config.toml
hidden_size = 224
hidden_act = "gelu"
norm_eps = 1e-05
attn_scale = 0.125
init_std_up = 0.032
optimizer = "muon_variant"
lr_head = 0.00421
max_grad_norm = 1.0
batch_tokens = 16384
dataset = "wikipedia_en"
Each number is 500 + 25 x the weight over its row's rms, rounded and kept within 0 to 999. Layers, rows and columns count from 0. Numbers have three digits each. The size before them is the row's rms in percent of the matrix's.

# layer 5 MLP up, 768x224, rms 0.112, rows 515-577, columns 112-223
107:506535487533505525496475528519519526492503532500459453511505466466569456480455511507506443482489487469455522492504523494552456506495496480492496485489483507512507456545494477469504463475502544525523486528534493522466537475509515531482567491487514498489435506485505487515509529487463518476475496480491531526504446495489501501502484495494
099:452502463480466508489545493428550519517530466527516507492458489502487480509525487470498476517473506501460466479509474491467464476472490502494492506520490523500497512526467514460489488547464491488499482505491543506499505535471469560512482470505465493503507492496439504528532491460519520503491515492533445512484525501517455513508481522469
107:536450514473483511500531550496499522494487547473493468512524523444485522498492446470519518492441533514517504495476480574488509436477495536472492516540530503512500508527465494528522501500471495523484529545461510508526508480475490546519492550514519512525459480486512478485486467484496448501494499495460485489528500497505510475452489517505
096:482485480484519504469470488522485517485537511470507528510485553509489493525526529514490456510493471523513543482508480521495523470493511473507486536469476507484492490498506504487456522539470510497475509537443528479499547499494520503510510527520522500492529509517484499559474476469525502475520542465451432493509508476536487463491478546514
096:499512558513516506478477497472495486447447493473493530500499520496494541480472469453457457469509465474524451482523462522501508541502513501524510487519525464513521499484504520508481503497513508515538500472501493506471465513507511484494530550516499483501499518522532504509508501503524488514506505522524505486522444493460518500463507509494
103:474486502465471490478512518501543532490489506482500489508526521494493476528491520504443529499455534479476475467458513494519568491519458521455489497439523486479538523495489519499501509499506473518534493487473490473475480486477501500482537519505520483506510520499472504446479531476488493506467488514508514454480474479479551527529502480502
105:520460474476506460485490506523492543507483526528469503462453509469471482520494473522489508557513452487466491478484478535551534542488573483465518497472467541486500474482495505512520488523500506517525437463538537497505501506504503525481520521472530500520471456519521517535477483470512490499483474511532537468511503503487519518466536521542
101:495500513518499476507474482451489505498499503459484490496494519504536487511507516463495464470513534453456516477513479518529501531461523482476496518528501520463513467522455508478502514494483489535539489476501492441497478555530492507503446476486470473438501497544465528494539528525523471501514488475501486465482515528525467540514507561479
101:514517508517479549524546491485505539524476485502503522511452502453521472463477514501463511470533492503498485512542483473511497520497499532476468542504497506533517502465528500491453514489525537499494542539468499455483480526545504468485504496543508494461497482476509557547505539495490506525482496525515462497468469535480515513501508500485
092:513491497496495454501527478523484457494509504516485491479530487517529505520477531481510540471560494516457470465464529506503492489511500452520549459475511487497512487489502515525521521521505545490448475449509506482541516524534488518494488504501499548521484489527461540504480461479477505521512485504490533487519487463485497446463479500506
101:499491489521464489524486514495483529496469459494464502505527484502511499536500528529505508474445501512507518521475498487514467507520515518488509474514483480513498471509499486512502526496534499478482513511477441528535472501519541463525509564492500505456498466540511471497508496543511490541515472505513508478515526524543572517506495474527
096:524490506523508530517514527476505507502569539487492467505473493498530470510504491459468525516471458529518475502470503522582476494509447490475542493478503471499528555504470533481494530551512510532512563492496481478499491520495481513494526515531519471443519501482488527491529516476506525461508521510525548495539501483495518461477477549497
104:474483511490524502484498477507541478501466507503527466509533497529507538489478479503483501496485473461514491506499543462509504546539496513524544481477473490509516491484464521497534496460473531470537518504492506423519496468522464474474453516529496493492452508520522522510560514519511495507458534549518496491474508488533485512505490495492
103:525477538499498516508521488456484485433461505523512515507510464505477503530502423477475489512503533507486453523467485504531488476500504505531503508460501553495499472500527475506502500530472509528502510459494464511509566497477505510483498491547468501484512485486527507493522473525527528534520515498457473559549485473514538490487480498514
095:471519464478532496513487515505459512510509493502515481510486464469490492501504492479498470469493472494514474499499463490485522505552541508519499482506497515505524476507491539504500546508426490466521471552474475500482519504482493493511460531483546504490516530514508492473506546516512512498530442513551508536504480501508447488473518500504
105:509498519535473458503500517510539477537497498522476562471504510475489499470529505521456562465523512507484516487471530484492537473539526470475465507506499517506515526533513476482503475528490455543511453521510456512493480465534485476487474484484515492538501512490505465501524490498482490481471510463539543532485522471511514490502528534489
106:483488534491469493532507500481494540527506502510522527483486501484505516536495523526483521507511506503532515510529518517512534466525497482548504444466544512463533489518464497481520519470504470507475527449535505518444486466544431545534471502497501532490515498519550515502487462499554488466505520503488486480503475507505529463496557488476
090:492437527496525521546488473483508481516515507512431517537557502464490489505523490483524492481495507466462486475485517481483476509453508459490521515503484468481531523478468539493459448479479535485532523475494550519519448520514502499484524483522470530514504532521513532501482504511513504458488488503497535463463525478513480489468458499459
099:495473508502484487523481526519466506503472514550514494481477467552529465517503484495517510500475515514448518480487508477486534486510471506501492481476489535470501554490522523490443519536481531524504449517494504477510461509489450492454481502431507516486478493492518495478536501494449477518504476511504530544490465474514510461477503502490
099:476477531497508470485487443474477522490456516506486488481488486507519520510484489490482504550463424521536497489501511495492490488541543497458521495516455535556486491455475496508505500514532508459497486520501501524519467501514509488493501487471543522478485474512550505518482525526488471505472487547495471504498482452488492496503474457507
094:480507528534427503503492510482489504507517504510530501498538519539479487515539461434520498495504506554471467516488513494495495473458518508521510486478480498504526539463518499580475479528525511564437504478485497490506528528508463510515517492496518494466444491530521478524511486527538512491501491522458498508511521532507535504529492505486
104:481512518538468514495530513508501462519496467512493522481485480516510491502550474492542467527501523522501482481540509493507479538476499473473503493473504536517436491527505464452553477545503549455471486499487475538487521497506514539476495501527511539501458532523499487462484513506545468483508493522505473502530489499477513488483499477483
105:491583483502497530505540521486474472515484515510501522519501500483494494497499468519483535508523505446519460514516529458473466460538485499460517522540455485521532563520534460489501490509531462530494480479510507523472490519486498502541525503487481482486477510522484474533482502521433500470502488531488510482520510471482468492522516498552
104:473475539487496478500499515451506498475516503471459471491511474459465462520516488496491488508488519486476457454512464527495491493568561515535483534527504474489489496503488542498502495514492503513488516492478552523531476527454514519530534483488516499518497506540537488517526488461524500549490483495503502536479536515469471482473494468565
094:463477485465483496508494529473480529483471497481513549478475494480517509481469518511505493510474473553482535511464472524499489514521514495465525419529534512515463496492527472491532540492486515475507542559528481505514515490532476467454502506482502506505528539482512513551545521489531495521490486471455490502489527522482516500500502508475
098:533532489508540510475524483530510520469495489557486525507498491499520525512495480498504533527503517519473463503486482484495523529538477490497470493542516507533448496537495497478496497490498514480454443501488453470517482509493492497484490493429477503505440535514469503496506506506492449525519551483491493528472471489461524438492496512514
099:479487497491504510508510525509513513507471498496547483484474510532503469490493477498465506487491527485525466455447516513491549505485473471472457488474527473494504475427481524500514486488492490542460504478483484513462476497467466508519534485538535494494467448448487464495545558522491497450529554514535542498504488506517526501495510502466
098:503485495519492480551483483499508511489475490498543492470533455488487458491480486504495512522505528507499436518488517499521552462486526458491500521527459486515516455525512536517503524515519500490470526486512503501500505518525508464444503509526491510544504484527526536494543495510470495533502463527501462526470482509484498476538480515515
104:510483483516421487517508448508528448511453482496463500455501454521492492503542483517495499494495493463503552510491585550513522524462496513492497486490507483476489513504499480502526465545483509498492514508514509473480502507543460517473486507486471473514488490493489490459497505492477501504522448526529471479524498521543554541529517497486
094:480461460528475475483497484538507512521514518498507524521499511499483494492556526491513469477518496537488529480536477487489502464490508487482470514491514501512491534497513483519553479534480435477503513505480502493498521498513495533465511493482484505503479486501520557530471511459502539506457451502486510440553528480484495510501508526477
104:470533510482518501501497514520520523483509495537439465451461565513481509496496477487485522495537517514492526491497507462499507526494555491470521459490531514512531506450549457520449483503505452483472488475504482519505483505543510476508493529555526499447549454493490500519567509551515534511510488479512536487515464463508482489499494496506
104:491503527481490515463491514493495483487496510489508483514557509486553493543505563511481470447486480506452508536559508491465481469524507462514513500516501517526478482489507523480479483495454476489489510519496466492518522520486497576547545471494486482489496518530499500546490520487526502479506444464467526482536487447530488514512524557432
103:467522518462504509517484519492527539476464530488492499488473491470471482513499493545531471482482435464495496496482507485518510494503528479492486488446546518509446517529553515526477496505497503456468477446527491521511501546480521509484478492466527528497498513500482472483490458508506498531496486511472503517526518461518490492489517473501
097:527528524458506487481540440512583477464498508498499462494494508518502509504474471506502494500522507508496478498526488488485494444536455462494495512476494495534508494491498489553458491493489525502540517473446526484487530485479529528504500526535569503525461504502511510511491492488497482508456537500508495460498509468495465510469480441478
098:523462489476517506481540530542502455517505503472510532508515519507493490503508472485499472482475510473495499461503467462483506478508459500477532507452532484465488528471490473495449521480469516518505491518537508524527464501440499517498539530505440456475526520506524513522482468505502520501469500473502502496499492568502500488529502495524
111:490481480493524428512532489495501497501519429551557519498543460473478467485539459493499480525494525471532503461484502491485483487488470486493473487486508486543496525480493474532525498509536531501492518498525510466546490530487509491548537513511466487482488462524462505491498489499509508503503482514501563523511504521522512522501483478499
103:519481486460494513496500479527442507564483525524508464525495537514512512501537446539516485523526501499487524469451461490497463511526492524502492510507533487492500511461468482490505514490548516521490508517501509479483495468561501529519514475501535463480490554485519490516484487442513509506451527511482534507495501494486522484489566504521
100:488545535531438494506525483489506493513486483539514448534494488495491500544494490496535529514466468523526511502521514472485521510527523506501495483528504494452494490494510471523458492462505525505490518475530484478520496481484507513517500486481497477531512516474501498507512491514449487496508505524523475489513513569492467497528478497541
104:515491479454494496468495442492468451484530509468510503487497531488503491519465501509494502482504505509494530487539549467522511514528520447479490502494494529536508470503478480474478508503479551572525532485501525487544491523510500488470487522493484503492443507498500500527495466485542548472512510510502500507515534490506477488554532453479
098:495472490523545495492535517515528506457474483490518498512504485441502510487481519497455488479505484433467530508459533474517484491465526557520491510529538535528532463508531507479525526472446520494478499477571487472505553494536500502472490492508523521535533503485481502513529507469518459494464500464468491509520488512533520483479474511492
106:473502493533517494491547471521514454478492498487467440483458555457524537508480508485495467526512473488497529487539545497482513474488474498452507490487529520512503498458460512500522475485468526480512520480475484502539465507512521495481488525549483463492482555505509551509455517465489502452515507515494518498469517504478492470502522526509
101:535510471475467519466481520515546534507492549463480480497469489482479476506474489528471507504473532540459514477480446527485486485512507499518481492457515485514530510514444494430489510486495491493512539495488507476508527525490462475482514509498535456501543557507507508488480504517509483497523552442477480514533502508500474495482485516471
112:499506521460465437450476520510512476492505472476504527540532564524474509523498488490492466508480522523476496500526512462520488518496510498502473496453523483511530554523489455499508475492476575460530459499470450503466505490472509501537509498501505511525526489474479464506478460520498472471500494470486487513487531509488474515541485512512
099:493476517471509531472449490521497486512507501513506482494504507534526526537517533483544483483515525496509463475455515503483501535490486456544503549462520472467473516492481500514491513540491483501489511526526527503496471491507487469505480478486521518532522527490516523456548488562499570550462478502505517474523507535478506535543444507551
097:548431501510526518497556546482516486497471461528505530490509483512472504526521495519524511474540492505502477493489467475537506520539472507470500522491503527497493488480502505499514490540507460532497476472512482480477491498540505465498497511450495473505501472509491486477494484531515497493515491498478559536485470463523433501490514484494
100:491520512530496472480454475530506446499511474492475497548497504498477538511493511491471479482490492540485500479507492494431506469511496510492533474458461523490465497500503550517467504495510510491502539520501503554485493487463510534534522484483522522505512453505515496507467482480474543502464507508502455537511480507473505474487486485509
104:476536516523484462498530498501506497492491530513501530478514490499485526521480508497508521490499484521504508499502516474484452508443497496516495493475520498506488478485489504539492494526518493504484499492480501499537535495525456534499540484511502488509422481479505478509468475487513494525456504505549525478521494518479514455494491496438
102:517453476486496468503497493490484518467484503495567507464469522506490492499532547494556520491477497514503472494522516495505479499482528517539524460526458521463478452507460479495478483490483460482508536503520485480518472530483490498492507515479518516496494486502514506510528545538538445497467535471564537520491518461495490505466477439475
101:530513490494495503476478493517455549503516540489513473425433517465459474510502473480476520492495495494517459493468467498507527504493539493476482465473502484528470526477511516525561508462472507492507476487532517455475486485491541494478551470505486491493471513503516496480491504466508477512514543485507499516499584478509531527504500532499
097:531490517501450504509526498513518493507441493441495493529476472506482523523524489515450469469521522513508472481499438501472519489492490487520492456523525539522492497503522482494456467481487509487473510518478548527493464483501503494473487529540474515468498539513511463506480473553516506504504512530511502521493499497524529478515511506505
091:448517494448484504499530487519518466445475467501493471466504574455479490510554500542492477485459491486454531508492532496495489494524521504504520508505543501493469490495529477487503492502511445501538507500486514545466475449510496502489509521501464518506497511505515473526505482524496513519506476534493512529496498520504447522479501496536
102:522469521513491511490541480544503459515498506474480501513485511511506438531522454510459510473461510500503487537543486524501452493539481478491535548493539479487475515552466499527565503520492497501514509472516501527521471486546500541483503490459549460474472560451477546518510514517482521472487505483530521482512523508504511481486468484511
104:465454499507454546441513536483542485507547491537547538539504483484502504500465523496528437517480493471547465475486518516484476493502488451494519510548501482503495504488509472519510514502552508494487514506502528533455457546465524462469535517498484513503513492534519504515490502504521497504500440485478507525513511498519516519511523510489
099:539473535547479472498515566504490511535515511529487538470504506497535465483480533479505518517507446521480480443519473493539505556506505521503516498491483461503492496528513481493515479523485516470503507485498519494554494522505469502523491521552547516492520472482484527463503557505497513487532517497525522443523536508522494489489491516490
108:517486534513482495484554505502464507531516496543463494507502488486518463471490504511490448474500486503447509474490472503534500496458479513527473525508515477505530497511500476520501466508499492512530542466500518504507489484499548468496555516490459467507495496475497483525472493496507506494495499532505475465494494499531485468454498492519
096:537469488551499475501505506553485476511482519438477484529533500499480509516503509531536516498526501529509433464466519495478518483493500516484508536499480479480467490505462533478482490550503514527495553526502542511503494534516501533497511441479510503531458551511476552502545479514506520501524465527515516507490490472515434495485491509472
095:524524513536508527440532484499488533522517496449481525490527484491477481495448450483521463522544461494547492515492505475494507524530528450524485494483521519513512541522514495490517520520490503474484483530510478489531503498466442525537451491525489479470493512485499459469513504509498479504489496489508495495488495509492484528469496484471
110:493522538497474494500488523476487561530473526470476521513510523504506441517474500481527507468506484510516471503527486467495519524556508502503490516489556530455502459541478535530484529520499526536517495477443532514485513483504483515498500515468528514500488523460549515525515487501504527504474500489541532419504489500493487480550469500463
097:526502529491496504467503471534556527512505548503453461498507507511503488523480492499499527513468472525482458488501480495525483490511509511459508569488486492525510516492520471521490540508492494489490495505537510424515532488517476515496487522502487526522487472549484461482490496528518532506464523466523515519515487486474510471510495475497
101:540476504518524480485491501517532475519528492534479500489497515547496483507479514461507455464531545519482511465521484483483483498496490516498560455488529500474501476485478498535445452489460444512490478464522491453511483461490475494479475488500478437466508496499495519498496504437528499539478518471526517499459512471503493513490479472493
102:529480515515506528430485483533530455522542488518511516473492485526467487518532457496482508505504513468503468494522515460475533504518517500488505499456526506477493491484472472473494502539487529525475498447472472536533507512512558475518497479505484471459474462524525522497457481516485504531491490512504492466486471480472540493493489550483
103:470521543527461469500497505527488487536457486514491535514486548485506501502475490526481491486523433527511480503483466524509512479530485476492477518541557531492501497490523482490476480500529486522463497563519477501495486482496501534497533528497512505475500502498516525518534529498536488469489499502497507524504483482489504449451493538559
092:538476548496496520484540522477486521523490482488512487485484464476507490458528506497474512533524491509492519495498458503420469523469449476496454485496466532483516480533477504509506471517500501479503477502514509536493486537520526528508524517473557493509543547506486538531487508525495518521520525491532498487540482497483490462499513490491
# layer 5 MLP down (transposed), 768x224, rms 0.0608, rows 515-576, columns 112-223
104:516524510472527453489502531516480488464534480506462427468498494504520490545512496450523540514482498485548527527491483523494479489515517497443481524446488476491535480497532490566495475520522521501571480509538518523538497506511456476522490489485510540531491439549501559501491542498493502498506489493502488469495495477486489479474508487484
101:525495536461505505487479472518508521496458483455480509549537482483496562468508516462514472544496521450519484483526481466488514508487563476536513542502506499493534491498471488488533479517521481508480506467499528460525498497514527455522522533478494519515525501505538489488460453478524448530527488499485509528472473495534500483493497444484
095:476519496500495449518532481450507491524530529532505524525515498516443528500487477471495554531506504503496523458499574510468465476504457479519523470502461501448533488502524506474509532463532503496491503461494499486492515488530493508495499483511515518538509496539456489526479467526491519472525508462499513547517490506487432517507528480462
096:561490519514478541519509465490524516503529520507484425543518503482518544458504487494538447491499459543513446476497460513469475538501476490521516478512518493513490502478462529500561549481526518495511496536493492520499516480486469512505508488481532487513490494521463478497515481481493499542486467506496536512472470522510507551472467492487
098:492497495500455491476521505500513529543485512525493458512480539533478493506543515496476487504497493479514486552523473464490519490536472475500534492510516559497506490505481530487496490490466517497512525534453528508512508522463511494507463470501476522473485499494547478538478508495519485471452516501484477482512516490445495494509503488519
108:500524527480482481514519498515517453529496507517488485484569467503519522473499492515449493554495502489504506514483512507512498491506501498479508526477508514490542540499542502542481459503460469526513467519480508487525468504549531469539520508529479479510445505482487506491504564479499537485491505470506510474474490518490450516512515500434
104:509522502455469506509489483504465530501472511529527490452525526456508481541533515547474463497511495525527534511490557473467490484504492455500484502484473542520494524514477532473521483493481536510509462502525468522477523534461474484483491483440514492491488498494463476471472541488483460507497516484464474453499469485492532524562445523500
110:546489502497510484511501506540505503445492427475507505472486485481544467498516534550468442509510523490525466476495515479512530555482477494508504496499501477511528498494471476483499488497516488486535489479470483491537532523478515495461517480513506493463515498488449455484568509503505484483536471509516510507551541457542488486519492488524
099:536461522526499507541498484532502508496508486523540508461455553507491509522515492480432507511527451496470523499493498529464452488539521529518493511500492505498485532480484499459513480507518515497513529491519529467488513489481554490477504550534525479548510461500473465483486496480494460494541506486524501470485496508489514506513461496499
098:473508472501564500487520530473506467520480475510489508569514523509480490525515501506551432496509491447544535490469485550514507498481514476469524504518531504520477463500482483476506508481513470481524459484512467469519463468514539498520504498487505498507502507517458468499531526483489479479467494482497525513553474542595519500547486483493
104:522526501498451475474503477465473533532502494515446515554505527500482507494450477505541520514502518472497501487498483517491514470479553461465465483486502530504471485565482528514494486504489523483503480472519535468505482469492522522489505465512507525498533544473488463474501536465491538500463479511549511497522494498494491482471502561509
095:511498526506526545499502491518496512522491472540472442518537524526474549506494478503521508479474494443517439523503524557504529520514455526497470488534533512476471498480483458504506508476491505481489466504439504550467509471507511483506508518500479477514473507506535485484429483537511505515513524453504489459526507498497489512472507481499
108:487466474484527493466565523466510435517487494480496518508527456476523480479486477559483514494504531485515537535477493526510531452492538520542497505488506472531501486511487504488492454523490512537492526523498524489493465542513483487524522492511482456557523476487499478475499494500494519500487468537540529503483539466509526460501489522520
101:519483470504523506504472540502458550529485505493471487495447501520511492485535536479491534516478492516510550488589515508511534458515473491495493465506508533505512540504489493513510511498470490454497466514498504480490461504510526545476489449518528473532502477473490483517503493485494507468497512484501510550537513483478525528511506513517
087:514500523485483490543519520527464502532516484468493492487527504483514492478541528471483494500490555507492503443481468513492498455483448500446468518506458523433473464498490470522520453539468512526495494495507536508475512495485497524510497503528522478508531468490499544487488466470475507460544534512524549526475517504496474511467486480493
102:484482512429518480473508523487511509516542495528515475495508455524514542510497460513511465520489494544503517455485509507487490499519477517544449534506505495477514527534491484514503481529494543444468505479518475489525531494484509523497497505486480541476501461515462546466464460486507479526519500535496483519527495464501493523510498507507
103:530489509516516530503471501470521513452511508514480466471471522527534508536534542520480463521492525488505483539459560515546463449494489511459563515519485497484478530517515485528486511484446489469537482521492523489524445534466493480500496514493514532519518542526517471511480522469409528470501483482507504492522534520490499487481475523495
091:530515509439519509499533485527534486518500493438517513484492503479510533537507506514486471491468482477552475493494475463499489476488506573500506498567517519489529466473475487504532499507510459483490517530515505505533544479513503435500469481500490511491518527460490488495518496486473532490480536527504474506498485505495524530529505486468
099:508519490522519512495505545506492470512506497452494466529471492517512507498487524563454489491505494517489480534515472500479487536476509514492496465492563498504473472484493463537452534505529490509529515469512528536488537494489502530528516490521464519508498513468483517482514484484474495506484498554500505507500487434508506494526497478478
100:501497477518525496500565518538511479477502500493512499495538518505519518474471494543490472511507529526482558529447494465530503454501505506552487535524502470457482474477547525487429488492482474542491532461551457475531494473461517484471488510475543520506499506466496499459534499467505533465542477490466490484459472489507484533488567484478
097:539490422558500492498515518469505462539527504462493534498459459505484501518524496491452506501470471508493522511484491479483490552532501517463462462504494534519464512487482487479494503537507546471523491508523529460487533461486529481471496524471496506494500451513482486536504536508525526484501537428484453490506471485510548485551534497488
100:501514506493517491477529472455482501484498491484491483468527520501504511495544520518491530504515446497484508463463506465503512489519491482467526464477471540493508496492476496486474541494556510479495516517497534521536476503513489532524515509534487468484532547459525494470474494486482503511475493476539504515527475540493454493480472473488
105:510501512512516508521519510528501446479456542481478493541482511487516512508529468458536487535461519473486548526476469493477512512550501509507529485495502507470492495517530464503463481520517443494455447477514504488507463478500504551462511445556454507471480530499537483498489519513508462489489476519525488499522504522490564478494495529560
107:451479480498548504474503465512487473499478475493502474456524487506473486503500507497469535469511501482470489503516492483486500527513526438503498486487532532523508506464552510519551522457497516489477511559534465499492474489486521538469492456505485531514463485474451535507506513519468539506534500516475499545524520504523501527473478478505
093:494522569474520485475523518472521523557568498498454519488535561472499510467499464568477492485513513516490522471535508474464526454525540501475468499500472473504511506500506521522502488496489495535553497516478506503500530477518521489511501517477490497495479474520512477475533528484555506433476502492517482470477476515487507484532459503557
098:481480494461546501497490490511527466527472515482477499498521492532476518476523482464476521525502537495518477489505487500521489502475478476475457473491503527527484515462526537477529500503484529536500475499491469509514527538522518501480498484508457484491509501518476518485460502554487514488501468500495524454497481533486489544520485503437
102:506562478503502514490524503474503496539537532519444539506485485468506544470473516482524494471517536532478549501450505489508471513512535524518522463522505481514500479524505512541511497506482475479478536488472494487469495534514529514495508496498470508513461518544484516482504483463523494498506480516487503496545503465509487488541534504519
103:525479469511482552445518497498515512495511492469572500503519501456481487517494474478508490483505489488473533474527498489487543474511549512530509506475515526501488485506470501486486449481517471506496494471469504517491534448458555505491488462504499479496512488483511466474474514476509446508508494482493524475524480519518482530498508500486
107:485489454524515533526499509506518509491488470471511469538476493483429461493500513475521531475461483469515465530488472495485483460526484469505483468472473522530512484480467490486512483496497508491506556515492540524506482466561497506520494537470517464516495508505533483478469542533478526489491511493503490521512476469499534581536490492516
094:483519477486496515485461517539467513467521487517498495506474499516533518528517488526462514491527491510507502526495495481510452546479506527495499548516538475490486506526511507521460511495519486489472537499520491512527475478487519494477506474506473503501491478492526487482518537504474497510489524456552490548522504457555505481494545512460
104:511498495517529453500504499539509493518467468537479505509487506507497490498464508472478544480479490515531559530487487475499486496520515500517531469523505494493510485519553503469553440503500514513534463481520510568489491516533473497516459491507487477500484504502476478511490532506490547539561466471513505535504515502523440511538490510525
097:491526515498477531517463498459485518491538478509479473513465520451466496456513518496532517460522552528556483494506507508524493509445454468453499525529469487490493488495493506506472504446526488545516519520506511528515493507505543504519552473481537522535530489483510496519475490536500488499469555517517474477471514537508461485542467503509
097:497479492496499509503488510531497477538514472483484458531530459540527507485483495476511482512475523509510474488516515505486464513492464474482549514495507485473506527560524473522513546500499498494474510544534483497526477541484506517475527527515489544549444477509476520468466492522496454460495523519508491476502487565485460486492516486494
097:492478530590475494496515520557476502508504538496453462527549518478520528557507503538472501491509481511501502502477523525506528517516481514503471473499490481530543524497495505523520511454505510486467464463483511487493467500506515487521539494477496467485508526507532538500502496506492499550502485490481470518481456550502537541482533480523
101:494508486507537479491511474481513491513500434488553454446494523497490502481494498508453521494511494502495493529569482497486518481514479536478506476493531493502530514461468473498521518508517517493482508528529481519500488500460558464553499493470551514418456430472478469491496504511503483512454536481501492461463487500466520492514511475502
111:559472480501528490477501502483488506510514445520492479500517503522494525471487489451506511508515496528493502538487567500474531518516522483535486517499483526465515495470481489511530525546480501462493491494483514481530513485481534502510469523464516515450531495497429520535479552504541550554538484494500467512487515524540552455484491491535
099:510504475503497508507496535507506518499515502527510514475509489503506485522492494517488448536459544493486490508494465500526484505481558506485516523474493551476485481548522492502542474473558516508475532523490505509497509522450487481473501471509470455497510458478484553528492469532540534501495489512457497510455448488537510523492458463485
104:495507538452509490519532523487494492491485489478542460510491490473524526493503512541485515458523481474530480529502483489513511539489490544561523531525491530475474499509532523513498497489520485502498518500517513544539488484506488496463471512488508480440498525478503484477485495459495523505509465464483481509493466488456510507542467504502
105:508489475519494490495501482490515488460534471483527506496493474522519502457520541504483463453510506499514496540480456515563508514523527496467475504518491513469484518561484460545507498530487515539472536463515474489497475505479537471488544485488499493521468465535489458496489513472509508486491498483505476495490493501432504487470482530445
093:521517518526505504496509526500485518462491493520527516464463507493501515458516495462481517514501484487500532463557498534477504511468466478498518500502540449498449501546482497515469476485476488490472489464476483503492446482499566539530486489491534518519460503511485498519464515488514496514539521497537498485494504472496527509517490508507
100:502496462503521524498495521506509495482504476493516510487493503546498511448578506446487505502492452465519523440501446477519475499536530498541489501472514461522506513516517484511508538520497485571478481535486469517495485501454517506475523459497487522497473527570496470458505476477519468493518487537572510556510488481496522502487501477502
099:492486492503518515460559489506489488531476516488501542505498504482488495559535503507539466494517558487494505502521489475473502511500506557507529484490440506522480496532464530482496475522460507458514456471521507464503534506493559470525492487475486502506520479477537485481484526526500473504527485544540476522522510464520498491467527497557
112:510510535499517502506489498530503551495536476472523489478487504498482462470497518487489504434521497485468489480474470479501472483503480520471541482477501481525474547528501524501456533505496534499550494517500521480498459510481511481504505488507482499486484541485453531477540457500503489489487493473514500445497505508503493480524523481496
098:496480488470515478526463534511490521539473493469508456549476489491518519497512538495529499481479477489497554501502490540483483463511579484487511473525497532475525484546547486490485484551486474488487501479475480502500521543534520534460488501477496469489529533489452498485534482495513444520523512488492494518512463505514478505499533520493
094:483510456452526477477526519548500508476509516530520483519480577530516485497502470462503484489474478543496485508499495508505483529457471486480507477524511480515487500501522446505512502498467504427551508502497497468499458466531522522504522448537507500509495510501517454467467468466492506532513504480453482516536498475528546543502524469496
101:502506488506554497508474502490515535504522550504552513482527525531488569526477490528517497490482555465484466532498502567494515490532477509533465519476464505545506488481508489537502496499488512493480517504510510464538487496475474511439531491479508477498523540544540526516481508512505495479485520506479528529504492498506485498490524481419
105:504487521475487516474558445516541470497513491474514451519500472490513476557465478504491492536476535496513462522500535535511550450517490466471478476546516479475554473495515510522482514520539497500538521517516500536466522498509522468516533508489477488457490549503506503471534496514451529490467460483480466500457484502484501505516466475480
095:485484501520488521528492484496528454493483505512491509520490484542509524522548506498500505462524480514471544517514488465541518485516513498540494528502497527488447463483459526501482454522491514513496515463491508493509531470463512515554539490538517483488506466520456472495497532481506525524516477558489545483508465523465567469500519533496
097:450497509498464482536482465480537481504503510487507478484503509492506522552500492517468502480511504504550483522501458448475527528479482512500568511524498542470463429519541533509479460538487524503485481550459544500513541499482504516532503484488460510483496483509531486509488599491477523471486501496480558515524502519506467542493493501541
091:518476509505490504523492458551523501506489504451469438497551509479474523523495522510498496480539476512583500538520471487466492505476525506505512508496501494501483524471520470509505519490553466519521458453512502487495492503465497480488508488524484580483517512508511465476504520468436475521481497503481506525487514535492526519503478502524
094:482525540508499465514518531523483506515491494506517561504458542527561475493490530525510506521483502540474508560510475543499494474533467525503507450500464494532531468470455485509529494462477497513493470507453487467532502539537442506485438526474531506543503507467489493494524471473493492482484479482487448494469483483457505502469519522485
101:537544508474523456488508477552532498452479516577519498511491480489536476504531557481493494508488450517515546497482507524491484514547510508494481500474436503465512525464518465556489523495493536483447490488504491457504507481497511530484487506532478470516476493546527491478477524481532523484511491562518470509519480524497559507516509519494
102:502481514522541493499472504527500517471460484474516504504503489540459501496507523512482478440442521484510571537502522545503504504514470495492529533513477491460499484550477462462473503489534460478496537490509522520481501494471487481501496447485459538506465499526523515504513513502487492523512485488514490469500472532532471472516450471498
103:470519559530513530539559480539485458443511510435520438486498570508511515511487462520473507513483507487512493515491481501529492453488492536489530523500438496506539542528488527483503502463502486469505457534491499454503475485493494500508509512501463522489529512508486494517500506487491508471490518484502486547533497507441518480512518511518
107:499498483455533500494472463535480512483527469534444479501519467501492461448456465433516524493510511501482463537499528535491516477491536478495469548504489520490495531482504513471474512489521514525507490514446465466491528500447482493503549468488507513490502514525526544461483487481483494521483509525503524517493514533492488492501513476487
097:497520527482516487525480527533492519491531503563470529471507450554487486548475548488521465519535508511507509478484463498486516523454502453534485512516454513500508527492521531507523488501487517487498503524506501470529505514533475458448523514503494558489470483522476495478468514502543478476506538450459522518477533513480447489483531492453
100:503484529463504488509506477505471511488501530506474535518486537505468527491504496475539485515545516502479503475463496509489523532489497472478501489510476567524473482486515487469537499480468468516483475482518526465531515487446494491495502456472492495493544516540524475522496493435532505514475481464476523492535521524546527490514531505479
113:505461513492543524485537527463469544477476501526521456523527548535507478536483521473509480522497515495506482488520515489498539467502505532515521507536525511459485474485524531513507482529482485521496416469486489488519479474568501495465525491451495526479513495515467503455511475491511513470483507477536495524538507528488505446518509515555
102:496488482477494521498482484509486500488436444496456511523530489458494528514520506489502496498492521493516442541497439537493514472525522492531470488512526510539488473528483505553536522519490440463510469490509530472478511500483511480528511538534471537472485469479491483554496546499542518462522502480496493534514506486515493493515501542566
101:493475496497488515499503527472477519531481478478494551488469534484491506508498495518539504526471475526472480491470443496517445467465501462482500525474566503485476510510493486508506521513512532471516504489488465529459489494515508487515521488460531512536550469498486431471530504557478475460529516491515561504516521523489509495500524514493
106:501466462526480516509505498505483485549479488475525517500449497525491522500498488508507511480472490536500461478523506502514521445503486499512476494461452490497485490523471513520478528487487482483503476455545503528485501510532507493528474485506527504479472455499527493530534468501509504464496563460524500507531493491507506485500461475460
110:506449454517484524501458500516479554528537486494542501495498458508489494458488466495499470500473515514488490518516463533532534545528467495474508523515486514515467528531487536510539515510537451517512514471507512494474472499488529489558495525490485463490498517507533453499545526495508528456487491507502515512465504480474487515529534489509